{
  "d_model": 64,
  "d_mlp": 256,
  "positions": "learned",
  "qk_norm": false,
  "parallel_block": false,
  "init_std_up": 0.0625,
  "decay_fraction": 0.605,
  "final_lr_fraction": 0.05,
  "steps": 7538
}
Each number is 50 + 10 x the weight over its row's rms, rounded and kept within 0 to 99. Layers, rows and columns count from 0. The size before them is the row's rms in percent of the matrix's.

# o: layer 4 attention output (transposed), 64x64, rms 0.217, rows 61-63, columns 0-63
# v: layer 4 attention value, 64x64, rms 0.27, rows 62-63, columns 0-63
# up: layer 4 MLP up, 256x64, rms 0.23, rows 0-49, columns 0-63
# down: layer 4 MLP down (transposed), 256x64, rms 0.225, rows 0-49, columns 0-63
o61 095:54 33 41 54 35 36 49 36 57 63 57 47 68 62 48 56 49 45 57 44 48 47 34 66 32 44 49 68 42 49 67 51 50 52 40 49 58 39 71 44 32 60 39 57 40 43 54 51 39 43 47 45 44 38 56 40 44 50 50 39 53 38 27 59
v62 093:52 47 43 43 48 47 61 54 43 36 56 40 43 46 35 42 51 61 30 51 54 53 71 45 72 58 46 42 69 66 47 63 54 55 46 56 37 23 43 73 63 41 30 51 55 54 43 45 46 55 52 54 54 52 58 56 55 44 41 36 42 53 43 47
o62 087:44 46 55 42 42 46 34 36 54 56 47 36 48 45 46 58 32 53 42 53 36 33 41 47 46 45 57 65 54 52 42 45 43 32 62 44 66 54 37 38 39 33 63 39 49 45 71 73 61 46 60 45 47 41 65 45 64 60 62 52 54 48 46 48
v63 103:57 48 41 55 51 35 55 63 53 43 33 62 47 51 52 42 43 51 37 64 64 55 54 60 56 47 46 58 55 67 44 61 46 65 41 50 54 40 41 73 45 41 40 44 41 64 50 63 42 39 46 55 54 64 57 52 23 33 63 65 35 52 52 50
o63 110:33 57 74 67 35 50 46 34 52 55 51 43 45 52 56 58 45 59 46 49 42 47 59 34 64 55 49 43 64 47 52 40 44 35 71 47 60 55 59 35 49 51 59 36 58 54 48 53 66 47 55 50 49 36 61 45 64 64 47 48 75 42 43 47
up0 085:40 56 32 47 39 49 57 65 39 60 49 61 52 51 35 60 66 61 64 41 78 38 40 55 50 44 69 51 46 42 41 54 56 43 55 61 52 57 32 58 42 59 54 56 63 56 46 40 31 52 64 62 44 50 39 40 35 44 50 44 59 48 54 50
down0 064:42 47 51 59 51 44 49 36 35 52 55 62 60 41 58 38 28 54 44 38 46 48 58 48 56 55 47 44 33 53 53 47 38 37 41 48 62 57 41 44 55 48 41 49 62 53 70 64 35 59 47 61 42 35 35 69 29 42 52 31 65 47 44 56
up1 122:32 48 45 42 50 39 68 53 45 38 60 49 50 65 63 46 28 47 68 49 54 50 64 33 46 61 60 43 54 48 35 62 66 56 50 36 46 49 42 44 47 73 32 50 56 52 54 68 39 41 62 67 38 42 46 47 50 59 49 49 43 56 46 41
down1 103:31 61 34 61 55 34 45 49 37 35 42 31 41 46 42 56 62 32 52 46 43 49 62 47 50 50 47 63 39 57 56 50 40 70 53 69 51 43 47 54 55 39 57 39 58 37 55 64 54 37 41 60 45 56 64 42 47 45 63 48 51 48 65 33
up2 108:34 31 49 29 52 48 57 35 62 47 46 57 49 64 59 58 63 43 41 49 64 54 45 50 47 59 58 59 51 51 54 47 63 45 44 54 59 43 52 73 44 66 48 73 70 51 31 57 48 50 34 46 34 47 60 40 36 54 40 49 59 52 45 52
down2 114:54 52 51 52 50 54 54 55 37 50 51 43 55 30 65 31 46 55 48 56 54 48 45 45 72 62 57 47 56 74 47 52 56 57 32 48 38 74 61 33 46 48 52 37 63 46 64 39 33 54 51 53 41 69 45 57 49 48 63 64 56 61 57 49
up3 094:51 30 21 71 39 53 45 45 55 46 49 45 37 31 45 66 50 47 32 45 55 58 40 49 50 47 53 47 56 73 57 43 54 47 67 70 60 51 50 52 54 56 47 59 65 49 51 51 47 65 25 61 58 53 42 53 51 57 50 48 57 52 54 47
down3 087:45 28 38 64 53 46 66 44 46 34 56 61 65 49 45 48 58 73 45 52 56 44 44 51 41 45 28 55 32 52 53 44 51 57 59 61 51 57 50 43 65 35 59 50 53 54 39 71 44 40 37 59 53 61 48 49 55 54 48 38 56 48 38 27
up4 106:56 37 56 47 47 51 42 42 31 41 20 40 39 46 41 55 47 52 52 48 43 53 69 45 72 59 51 47 56 32 41 60 59 42 67 56 50 48 59 60 46 54 57 54 58 41 46 48 37 50 59 60 48 39 64 49 42 47 74 47 30 52 59 44
down4 125:67 60 48 47 44 53 50 49 46 63 68 48 37 27 56 44 59 57 48 49 52 50 51 42 54 46 67 71 41 70 55 61 56 68 38 50 55 60 60 40 36 36 53 52 57 44 37 50 59 60 55 23 45 53 41 64 62 51 50 51 42 39 56 52
up5 092:34 38 47 51 56 50 43 38 50 65 56 59 48 40 57 42 59 68 47 55 53 21 43 49 46 50 67 32 62 53 51 56 44 39 64 60 39 50 24 58 40 49 45 43 38 64 55 63 58 54 49 32 46 48 40 44 51 47 42 50 45 50 58 67
down5 079:53 49 26 49 51 45 54 35 50 35 49 65 57 39 62 62 45 46 62 38 54 32 56 37 60 43 48 66 46 71 51 52 48 46 42 49 74 66 44 58 55 50 52 28 56 55 54 66 55 44 62 56 49 55 30 50 44 38 48 42 47 57 38 50
up6 107:44 69 31 64 60 55 48 72 45 51 67 65 51 57 70 53 38 48 30 68 61 49 52 49 29 61 56 47 46 49 49 39 60 46 42 37 59 49 59 47 47 44 48 51 45 54 66 66 47 43 41 52 47 63 46 58 50 49 57 47 55 71 43 47
down6 092:45 58 41 51 49 66 60 43 44 40 44 49 53 49 25 46 52 66 38 46 48 48 33 45 50 48 52 34 48 62 59 69 51 67 55 42 48 28 35 51 77 73 48 58 44 51 45 53 55 48 45 43 38 47 46 47 62 54 50 33 50 35 47 52
up7 095:45 44 54 48 67 51 57 64 53 59 55 48 46 42 43 62 55 57 52 50 54 48 46 61 61 39 51 60 32 54 40 58 54 55 39 38 37 36 50 63 38 55 29 46 57 53 21 31 53 41 46 54 44 42 55 45 59 22 36 53 55 60 54 40
down7 067:55 62 53 64 60 59 54 63 41 61 53 56 53 38 38 71 51 64 65 45 66 61 56 56 52 55 44 37 47 68 33 65 40 57 56 53 61 47 57 44 39 51 43 54 63 44 38 62 48 34 54 49 44 59 58 67 54 42 48 35 52 70 46 39
up8 107:54 61 58 35 64 57 53 47 58 56 51 40 41 50 40 37 48 62 59 61 57 44 48 53 67 46 61 40 36 33 39 52 57 58 58 44 38 48 47 41 38 42 43 43 47 30 36 51 64 49 53 79 45 33 49 52 52 47 61 55 26 55 40 49
down8 112:55 49 58 68 38 34 60 54 65 62 59 64 53 66 50 38 45 48 40 46 57 52 26 54 48 61 48 40 63 63 55 55 44 18 59 52 63 59 47 51 60 70 59 53 45 62 51 44 44 59 55 54 47 46 52 51 63 63 51 44 51 42 35 52
up9 091:60 60 52 81 60 50 58 46 57 47 51 62 40 58 16 38 41 47 52 55 25 57 49 54 49 43 47 48 41 60 39 52 50 44 63 51 57 53 65 61 44 39 52 50 48 45 47 47 39 54 42 39 63 38 46 66 58 51 36 45 40 52 51 60
down9 082:38 56 45 40 54 46 34 42 41 50 55 25 56 35 58 53 55 50 54 41 51 45 76 49 44 51 46 54 60 27 61 56 38 55 47 47 45 62 44 51 35 39 67 48 50 40 56 44 60 36 61 56 46 53 44 47 35 66 43 52 46 24 48 46
up10 106:56 47 61 44 54 35 45 67 40 62 48 40 52 47 50 51 52 69 49 66 60 52 44 37 61 39 61 37 43 42 61 59 44 58 43 69 40 61 52 75 64 38 41 60 46 55 41 53 67 56 39 53 57 46 34 43 57 56 42 60 64 51 51 35
down10 073:63 66 60 54 57 47 27 59 42 49 44 57 57 50 51 61 44 45 45 45 67 48 51 29 51 37 43 31 60 61 38 46 48 36 52 61 62 52 55 59 58 51 55 62 62 59 43 73 61 49 42 48 35 45 42 57 57 55 59 49 67 69 48 42
up11 087:59 52 65 49 44 42 31 46 39 50 48 51 47 48 39 71 35 62 50 51 39 58 54 33 44 34 56 55 70 48 55 57 57 41 63 64 49 42 55 32 50 42 60 72 45 53 58 50 41 44 53 63 51 53 42 44 54 60 46 30 30 53 63 56
down11 079:44 62 50 53 51 38 21 38 35 29 59 48 42 53 54 40 49 44 61 55 46 56 48 43 52 55 44 51 59 49 45 53 62 28 45 60 62 52 30 50 62 48 49 65 61 39 51 51 43 42 55 56 54 58 46 44 50 68 42 56 28 48 33 38
up12 139:49 75 48 68 53 49 57 53 65 34 34 48 52 45 71 55 54 40 45 47 49 41 57 47 35 47 70 53 49 44 41 42 58 40 52 50 38 41 44 69 41 32 69 59 53 42 50 61 50 44 59 42 42 52 46 36 53 43 40 57 35 60 60 61
down12 143:47 57 48 54 45 30 51 59 72 40 68 60 41 60 35 50 49 47 44 60 58 50 62 68 35 61 39 33 64 55 31 42 58 39 53 65 57 42 60 40 52 48 65 58 63 48 67 47 43 63 35 46 55 53 37 47 47 44 47 44 52 40 52 46
up13 073:59 59 36 46 50 45 59 58 50 54 44 38 66 56 49 51 42 36 37 35 62 63 46 51 50 51 46 59 40 61 61 31 77 46 33 32 51 75 57 45 40 58 44 42 62 57 43 43 42 47 42 39 50 52 61 52 50 41 47 42 50 55 55 68
down13 067:63 47 45 60 46 33 43 39 52 53 52 50 61 45 39 69 42 70 68 43 46 59 64 53 46 61 24 52 36 47 28 49 48 54 46 48 64 59 58 52 46 58 34 51 64 62 67 55 67 52 59 51 41 44 51 60 46 58 50 48 46 46 38 41
up14 097:59 38 47 50 58 41 29 57 32 52 35 63 31 40 50 67 57 56 59 73 53 50 50 31 42 52 55 63 41 55 61 51 58 48 50 54 39 38 54 48 62 51 42 49 64 58 69 46 49 55 36 48 58 30 55 51 57 47 63 53 54 66 49 43
down14 091:52 48 53 59 44 34 32 37 48 41 33 62 50 39 26 76 45 47 49 58 47 42 55 25 38 51 48 37 55 56 56 45 50 43 52 65 66 49 54 34 55 44 56 48 55 51 60 61 45 50 53 52 55 35 52 53 43 40 64 50 48 58 33 38
up15 096:57 60 52 63 54 47 41 48 69 59 55 40 58 56 40 31 56 56 36 66 60 58 47 59 56 47 70 45 54 70 44 27 37 64 55 51 49 64 42 53 50 40 48 52 49 28 41 43 55 50 43 37 60 59 32 48 50 49 56 57 61 43 34 45
down15 088:51 54 51 52 47 37 57 50 56 53 54 46 53 58 43 46 85 54 37 49 59 40 53 46 52 33 57 46 71 47 56 57 40 30 54 40 75 53 66 53 47 28 65 50 48 52 37 58 46 48 50 41 66 44 52 49 39 47 62 37 56 50 62 53
up16 125:56 53 75 36 56 50 46 60 55 42 48 49 28 54 52 39 44 41 51 49 57 50 50 44 36 66 62 68 34 45 45 56 58 46 52 52 52 51 51 45 48 39 47 46 66 36 33 70 42 48 74 56 41 49 58 54 46 68 41 31 51 54 45 41
down16 136:53 52 47 56 48 33 52 39 57 48 35 72 52 61 60 42 54 60 48 48 62 52 37 54 57 39 40 49 49 58 35 49 65 47 49 68 52 57 62 32 67 46 49 51 36 54 43 48 53 58 55 49 32 59 38 65 54 36 47 49 53 35 22 41
up17 102:50 61 55 66 50 61 48 46 68 70 48 62 49 48 49 50 47 55 65 40 40 48 42 54 37 69 68 41 68 48 60 59 40 40 48 42 39 55 50 52 58 43 53 54 40 64 33 57 58 58 54 59 40 66 40 49 55 34 67 34 33 52 49 55
down17 096:57 41 45 58 53 50 36 55 46 52 47 31 43 57 59 48 44 35 47 47 50 52 61 46 60 55 55 55 47 61 41 61 48 46 53 33 61 68 51 76 46 58 46 46 57 51 43 54 30 51 44 66 50 23 42 50 47 37 46 78 33 55 55 41
up18 111:54 54 46 54 60 62 61 53 47 63 55 60 47 45 13 56 38 58 47 56 53 55 50 31 48 66 49 44 61 54 50 39 48 59 47 41 58 50 63 60 46 34 66 59 45 60 48 46 45 44 46 61 40 34 35 46 62 56 51 26 40 56 53 54
down18 105:61 59 44 49 47 54 53 71 47 39 59 61 45 55 63 64 67 52 55 43 53 61 57 52 67 40 48 44 59 67 71 58 50 34 58 51 53 62 44 49 57 41 52 29 47 51 48 27 61 36 46 54 56 60 61 69 45 48 56 66 59 46 49 56
up19 074:74 68 51 45 32 37 58 56 60 46 58 45 41 56 64 55 39 36 50 29 45 40 43 56 55 42 57 52 52 49 33 43 55 68 41 49 44 57 58 46 45 44 38 62 49 41 47 56 50 56 33 40 48 63 38 50 67 49 52 47 54 68 34 62
down19 086:72 45 59 46 44 45 48 21 49 42 58 52 62 42 32 48 36 54 61 37 39 45 61 65 56 58 38 49 51 28 48 62 45 54 51 49 48 42 49 41 50 58 36 42 52 59 56 51 63 70 53 46 65 55 38 32 48 47 51 57 44 38 42 42
up20 105:41 42 47 34 47 43 51 40 57 56 42 37 51 66 49 50 60 35 54 30 52 37 48 60 56 48 40 52 51 28 67 58 46 40 43 51 49 56 60 50 36 66 47 62 68 58 59 49 76 54 51 61 48 56 75 33 49 57 51 54 56 44 48 48
down20 068:55 57 57 58 53 55 46 57 41 54 39 53 40 57 53 66 47 50 56 41 71 40 47 47 46 49 35 47 56 50 34 55 40 33 38 47 67 54 53 46 45 49 46 71 57 44 48 72 55 35 53 39 30 55 67 55 48 44 51 21 58 47 57 35
up21 091:61 40 43 63 48 64 53 40 47 56 37 63 43 52 49 38 58 51 51 39 48 63 41 46 62 47 62 55 55 55 60 52 51 34 42 52 59 48 43 52 60 33 47 31 53 66 42 77 43 49 40 51 65 61 56 70 39 36 52 54 48 67 62 37
down21 087:52 49 55 51 51 58 54 60 46 42 56 42 40 46 37 56 49 39 47 51 40 53 39 27 66 42 59 65 54 48 73 47 54 55 40 42 47 37 43 62 56 37 55 59 48 54 38 41 41 37 53 44 55 72 49 27 35 64 52 69 43 53 54 68
up22 086:52 54 47 42 56 48 54 63 54 47 25 51 58 32 42 56 46 50 46 50 49 31 52 49 46 49 39 58 35 42 49 26 50 54 52 27 25 61 53 38 34 45 46 61 51 51 63 48 42 45 64 45 29 57 40 52 63 57 58 59 59 56 43 52
down22 093:45 44 56 62 64 52 57 40 48 43 54 44 58 41 54 45 36 43 73 59 55 76 70 57 50 51 43 39 62 43 37 62 58 54 44 62 59 49 54 53 47 48 85 60 60 34 42 58 59 46 43 53 59 52 54 43 44 50 47 35 51 56 49 43
up23 091:50 70 60 51 46 34 61 72 39 54 46 69 37 56 50 55 62 50 56 44 60 53 25 54 42 47 58 55 53 51 58 37 57 43 54 40 44 45 59 58 39 54 61 57 53 36 44 42 43 39 62 39 47 53 29 34 59 48 52 47 35 53 69 55
down23 086:60 68 52 54 45 58 50 27 43 49 55 58 55 35 55 56 33 59 58 53 47 55 54 42 43 67 54 53 38 37 56 53 46 49 43 47 44 54 49 43 39 56 48 72 53 28 68 37 50 73 53 55 59 59 61 44 66 69 48 43 54 36 47 45
up24 097:50 45 55 55 46 27 46 51 55 29 56 51 58 58 53 74 34 51 73 41 53 35 55 62 36 60 52 41 55 70 44 51 59 34 56 55 55 39 40 24 52 55 47 54 48 55 33 54 48 41 53 42 42 47 45 43 50 44 49 49 43 44 50 68
down24 106:43 64 46 33 50 66 63 47 47 57 37 29 51 41 62 46 55 48 61 46 50 39 51 63 49 47 46 52 32 63 61 62 65 49 41 43 33 35 50 44 54 53 55 74 38 45 64 39 40 46 29 44 39 47 48 53 47 68 52 47 58 51 46 38
up25 101:48 46 65 54 63 69 43 36 59 53 53 74 48 42 44 58 58 51 63 31 53 30 36 42 53 50 64 59 64 55 43 48 52 44 49 43 59 65 44 46 53 63 62 40 40 49 42 48 51 38 51 66 43 49 54 69 57 42 42 45 32 37 39 56
down25 109:38 35 51 52 57 46 57 70 47 41 46 53 59 64 47 49 55 49 41 57 46 49 44 47 41 52 58 43 41 24 57 54 54 62 30 48 34 41 64 57 41 42 64 65 66 45 72 49 48 39 55 40 57 46 46 49 49 69 41 61 70 45 56 57
up26 094:53 42 44 35 53 54 43 46 68 39 29 52 47 60 52 58 61 42 35 46 52 38 44 47 25 41 52 64 45 47 52 49 60 52 60 65 68 59 44 58 42 50 56 67 60 57 35 50 50 46 35 56 67 39 42 54 55 37 56 35 37 45 35 55
down26 118:50 49 55 72 31 58 58 63 52 48 55 63 42 57 48 37 65 45 53 63 31 56 44 58 55 49 49 28 57 52 36 55 22 62 44 50 42 51 48 41 61 36 48 48 41 51 55 59 48 43 52 42 43 58 68 52 67 57 48 54 60 49 53 28
up27 105:39 63 45 41 58 55 66 50 44 61 38 53 41 63 66 40 57 40 46 46 57 29 56 45 41 64 64 46 47 59 41 56 58 41 62 59 60 52 60 36 56 55 46 45 48 50 52 47 62 51 44 27 42 50 31 30 50 50 51 43 24 46 62 56
down27 108:35 49 68 52 49 54 38 46 50 53 45 17 46 45 43 30 47 36 43 38 45 60 45 42 40 32 54 55 66 44 58 48 60 70 64 51 65 66 43 55 39 46 51 44 57 46 53 54 51 53 40 48 47 32 52 68 56 43 48 49 48 62 47 44
up28 099:55 47 47 49 40 36 38 57 33 51 50 47 45 44 48 31 36 59 33 58 57 60 63 55 54 35 53 32 51 44 46 45 50 49 38 36 28 56 63 36 63 47 47 36 57 54 54 49 46 53 57 61 55 75 30 52 69 47 59 59 53 52 47 45
down28 080:64 57 55 54 53 53 35 57 35 55 46 51 43 41 48 64 39 52 38 47 58 46 55 48 54 35 44 38 61 54 30 48 46 29 27 30 52 63 59 38 54 49 46 52 57 55 50 72 46 42 59 41 36 58 37 59 61 38 63 34 54 50 58 45
up29 087:55 40 50 61 47 54 61 65 38 45 56 46 38 61 52 37 39 44 46 31 52 42 48 60 44 42 53 46 38 57 30 57 54 58 68 61 45 56 33 61 53 34 57 39 62 46 33 58 39 43 66 63 59 48 52 62 57 50 56 59 29 36 53 50
down29 108:70 46 30 41 47 48 47 39 69 37 46 56 58 53 55 52 34 54 55 62 67 57 39 52 48 52 54 62 48 61 52 50 43 50 41 53 72 43 56 53 48 71 58 49 45 54 67 45 55 45 42 50 52 43 28 54 54 53 36 33 34 64 37 43
up30 084:36 40 45 44 68 47 53 39 50 42 56 46 44 41 50 42 49 54 52 57 48 50 58 52 38 49 40 55 47 51 59 44 46 24 54 46 45 58 42 72 68 38 58 57 53 38 59 61 58 37 35 57 48 55 55 49 42 59 46 57 57 89 49 38
down30 096:54 58 58 47 50 51 35 50 46 70 28 41 49 49 47 61 45 51 51 57 46 47 53 48 45 57 41 66 66 43 44 39 43 45 47 49 31 46 46 66 49 44 55 43 39 62 71 48 56 67 47 73 66 37 51 57 60 69 50 44 55 38 44 34
up31 093:61 58 66 55 59 57 50 34 61 43 61 39 60 62 44 65 41 53 61 62 56 43 27 71 47 47 51 47 50 49 31 50 53 42 49 56 51 52 48 49 56 32 39 48 63 55 43 46 64 48 42 41 49 44 57 67 46 28 57 66 56 64 41 39
down31 099:64 57 57 39 20 48 45 42 71 56 53 52 49 57 46 39 76 49 49 46 64 63 39 56 51 29 40 53 69 36 42 47 48 63 52 57 41 44 52 40 65 38 49 47 51 53 46 46 61 59 41 55 63 62 41 65 46 45 52 40 44 53 47 52
up32 110:45 57 57 54 30 53 48 49 44 46 53 48 52 51 61 46 76 57 51 66 33 53 49 45 33 46 49 34 49 50 55 44 58 50 45 58 52 58 63 49 39 40 37 51 49 50 46 47 40 42 71 44 44 46 58 55 44 69 64 57 50 52 25 80
down32 128:47 53 39 41 61 40 47 55 73 46 49 42 47 56 41 56 29 36 57 58 58 46 47 45 60 56 61 68 54 54 51 47 46 49 53 50 60 37 45 45 56 59 62 40 51 54 60 63 57 59 43 59 57 54 41 35 70 32 30 47 50 41 65 25
up33 093:48 57 67 37 43 51 44 60 59 50 44 34 38 58 44 65 61 45 57 69 31 47 41 53 58 57 49 74 42 46 41 47 49 60 49 53 55 40 45 61 61 59 45 33 65 43 48 35 68 54 54 57 50 35 53 59 58 30 44 39 58 48 39 46
down33 070:70 63 68 46 56 49 39 49 43 47 36 52 45 67 34 42 56 26 47 50 51 44 25 47 37 50 52 49 69 56 39 42 54 40 48 48 59 57 43 59 54 43 53 47 68 60 48 65 45 40 49 50 32 40 42 57 55 38 63 37 55 49 43 48
up34 077:50 37 51 62 39 44 58 40 36 50 54 52 54 49 38 46 26 43 35 70 46 38 43 49 43 65 52 47 41 51 48 24 46 63 56 48 46 59 43 71 32 43 42 52 54 52 64 47 60 49 49 43 54 43 55 44 69 40 45 38 31 46 51 59
down34 099:71 54 52 61 54 52 62 32 45 44 56 52 64 44 62 53 49 68 57 56 49 74 68 55 59 58 41 63 54 33 65 62 54 63 66 50 51 40 53 61 43 43 49 61 58 52 47 55 47 74 53 62 51 52 33 49 52 53 51 44 32 44 53 42
up35 118:54 49 50 47 41 66 49 51 27 60 60 72 48 34 38 51 44 55 44 50 41 33 63 41 40 59 64 50 45 36 53 62 61 43 56 49 66 48 69 47 46 50 59 46 32 52 49 65 38 40 49 69 47 39 55 34 61 49 53 44 42 47 58 56
down35 095:51 46 52 54 33 44 57 50 60 37 60 60 50 45 66 59 55 56 55 53 47 50 51 62 55 58 53 51 57 69 60 63 46 41 36 48 36 72 44 55 58 34 46 34 70 69 43 39 49 62 50 53 67 47 46 60 32 34 50 34 49 43 55 40
up36 104:25 55 46 39 57 43 55 59 45 43 36 26 68 62 59 46 43 57 61 51 64 46 62 38 45 46 63 53 45 29 66 50 51 45 52 64 51 44 55 57 48 52 48 47 56 32 65 59 57 48 52 53 50 42 54 61 55 40 57 67 49 71 51 61
down36 094:64 54 36 44 44 55 53 46 44 34 55 46 51 36 47 43 61 62 38 28 39 46 37 53 63 76 61 53 44 44 51 49 54 53 60 45 66 41 64 62 65 45 44 41 50 65 42 70 50 41 57 44 60 45 54 37 36 67 47 50 42 60 47 53
up37 085:63 37 35 57 32 42 36 46 53 61 47 61 54 50 68 60 48 64 42 61 37 38 54 59 58 58 52 54 49 66 33 45 51 54 69 66 43 65 35 53 53 45 47 33 49 75 46 38 41 58 50 62 61 46 48 56 50 41 51 53 58 42 49 57
down37 103:60 41 28 52 36 35 65 53 53 40 38 26 62 49 67 49 48 42 54 55 44 52 55 58 59 48 65 55 44 48 43 61 48 49 42 51 54 57 51 63 50 44 61 42 57 59 45 58 55 57 58 53 57 44 35 62 47 36 49 42 13 41 52 51
up38 092:30 53 60 38 39 58 55 63 55 50 45 41 54 73 63 36 57 38 28 51 38 50 66 54 41 44 46 55 51 42 46 41 32 41 55 56 47 61 44 55 60 48 62 54 43 61 54 46 57 60 67 62 38 64 43 38 55 51 54 43 54 47 32 66
down38 105:70 49 49 42 53 29 40 39 57 59 43 58 76 46 49 74 53 41 56 50 59 52 30 49 54 51 57 54 58 68 62 59 52 57 54 43 38 41 46 43 49 59 61 43 54 63 35 70 48 48 52 42 67 51 52 61 62 45 59 58 48 37 45 46
up39 111:65 57 46 48 60 40 45 45 62 38 55 54 60 76 48 58 43 54 46 42 42 52 52 50 74 55 47 30 41 60 40 60 61 58 63 62 52 39 44 73 60 43 70 64 49 52 59 61 36 53 48 47 59 40 47 31 56 44 47 44 57 50 45 49
down39 123:50 51 37 60 46 49 62 58 55 70 48 42 40 36 53 42 59 55 51 62 60 45 47 61 42 55 74 63 37 54 64 41 51 32 37 45 52 54 54 38 39 64 41 43 51 54 42 35 70 47 49 47 42 63 46 81 56 54 53 51 47 49 50 57
up40 079:52 43 55 55 58 57 48 58 37 45 48 65 57 39 55 58 50 52 46 40 63 62 69 34 36 54 34 37 57 44 44 51 58 57 44 53 44 45 58 30 52 60 34 51 31 57 68 70 36 59 55 57 49 61 57 66 42 52 49 55 64 53 68 42
down40 103:54 49 51 57 59 39 43 42 48 34 54 64 51 57 57 31 52 48 39 49 49 57 62 39 42 56 58 44 41 41 43 65 56 70 72 48 25 59 39 48 54 42 65 51 48 53 52 48 31 53 67 65 60 46 48 56 55 57 59 72 44 65 58 55
up41 082:40 69 26 61 67 26 49 62 54 51 44 55 61 41 56 40 58 64 45 43 56 52 47 37 36 49 48 53 50 42 39 45 51 62 43 41 37 46 61 38 74 56 63 43 58 34 43 59 63 44 52 44 41 50 43 47 58 59 55 62 44 61 54 55
down41 084:39 37 49 54 40 42 53 36 41 35 62 65 45 41 54 44 35 46 54 49 38 46 66 42 30 56 27 35 40 56 51 48 46 39 48 52 40 45 38 50 42 46 42 42 68 55 52 54 58 51 57 42 41 36 23 61 36 44 46 43 42 45 48 45
up42 111:64 50 52 55 40 67 42 30 52 49 56 66 47 68 60 47 34 42 36 30 64 51 33 41 44 67 43 55 61 61 32 52 51 48 54 41 44 58 50 47 56 52 50 35 52 50 53 62 29 36 46 44 46 44 51 54 46 50 55 43 44 56 51 26
down42 150:41 35 41 40 53 41 39 64 54 42 33 43 60 34 50 59 64 39 71 66 47 46 64 44 37 45 54 47 42 43 68 49 50 58 38 57 52 49 64 53 51 54 50 51 47 47 53 56 72 45 45 52 50 59 51 55 30 43 54 74 48 53 60 69
up43 127:55 45 55 44 38 62 59 40 40 66 42 72 43 59 45 60 30 40 40 42 38 51 44 46 38 63 40 60 47 64 52 68 50 48 65 46 55 53 51 67 49 45 46 41 53 69 69 64 43 48 48 50 35 66 57 45 43 53 52 38 59 61 58 45
down43 129:59 54 55 52 45 56 21 39 46 52 65 56 53 59 51 50 49 59 46 44 62 48 24 66 55 46 60 50 45 31 51 48 52 71 30 60 48 34 51 56 60 68 42 55 37 36 55 36 49 56 64 47 56 38 48 56 54 48 50 38 45 39 47 55
up44 087:33 62 49 45 48 73 49 49 56 55 51 50 41 40 34 66 55 43 42 64 48 36 46 45 63 55 62 55 47 54 62 32 68 57 61 46 66 42 53 60 58 45 56 51 39 43 43 41 52 52 52 29 50 40 46 37 44 58 26 50 42 62 34 50
down44 075:60 69 45 62 45 57 51 35 25 45 52 68 53 38 58 36 36 41 72 49 66 50 48 48 58 67 44 57 61 63 42 60 39 41 58 50 36 46 40 50 62 46 35 58 46 36 58 42 44 57 59 55 51 35 55 62 45 48 50 46 38 57 51 42
up45 072:38 49 68 49 59 45 55 40 35 48 47 47 43 60 72 55 52 57 51 51 59 56 44 49 47 50 44 43 63 52 51 60 59 62 63 64 64 71 42 40 41 35 61 48 47 49 48 52 51 42 44 39 34 63 47 40 28 29 54 35 58 49 67 63
down45 078:66 51 56 51 51 40 51 34 44 51 50 50 55 39 55 55 43 63 70 55 42 55 81 44 45 59 36 47 47 46 48 58 60 44 62 67 61 38 54 51 39 61 59 49 65 45 49 51 57 81 41 54 45 49 59 56 62 34 55 48 48 62 41 42
up46 084:55 38 54 46 63 50 42 63 37 46 48 43 56 63 50 67 34 61 43 42 46 52 41 47 47 43 41 38 22 44 41 48 39 43 53 64 42 78 56 75 59 52 59 44 53 55 46 64 61 49 57 48 53 51 62 65 43 48 54 52 39 49 63 57
down46 094:58 51 57 47 54 34 53 48 48 69 42 36 49 60 25 64 48 66 60 46 45 47 40 46 46 34 56 54 55 65 61 32 66 53 51 46 58 40 48 43 34 65 49 35 49 35 43 51 57 61 62 45 45 49 65 58 47 38 63 62 36 42 55 43
up47 122:60 32 51 50 35 60 69 41 52 44 53 62 38 47 51 61 40 51 52 48 36 36 50 38 52 24 44 37 50 52 53 45 60 33 46 46 33 59 30 66 61 57 55 38 48 50 68 52 60 47 35 54 56 43 50 58 54 55 52 51 41 66 55 40
down47 113:26 53 54 54 51 53 49 47 49 45 35 76 59 58 48 55 40 39 42 52 47 49 32 52 49 42 23 55 40 34 53 44 36 66 50 55 58 46 54 47 54 57 45 58 34 59 36 41 38 57 53 44 36 71 59 44 66 53 58 54 48 41 51 59
up48 098:47 53 36 65 40 63 38 58 46 64 52 71 62 58 53 44 36 37 59 36 45 49 61 50 51 44 55 61 45 42 63 35 42 69 64 72 61 54 48 47 48 49 46 56 58 60 52 56 57 43 45 57 66 47 68 40 66 60 58 58 50 54 41 63
down48 095:53 61 42 48 42 47 76 49 57 29 49 39 52 48 44 52 61 54 43 49 48 49 44 40 59 48 49 44 68 43 50 56 36 30 64 51 52 55 57 49 45 43 74 35 38 60 56 39 41 68 56 56 45 42 39 47 45 40 38 57 37 50 32 33
up49 100:62 49 53 45 56 54 54 50 54 58 41 38 49 56 49 45 53 55 52 50 58 25 51 41 73 50 63 65 54 44 61 56 66 63 52 46 31 58 56 50 30 45 65 66 33 47 51 43 48 38 57 59 43 38 62 62 51 50 58 37 48 72 36 51
down49 115:44 44 36 57 55 65 46 54 40 41 60 49 37 45 59 54 51 37 58 59 47 57 39 58 44 63 46 67 48 43 43 57 53 53 47 53 51 46 47 78 39 47 69 58 50 46 32 53 55 48 57 46 58 56 59 38 68 42 43 67 78 59 65 58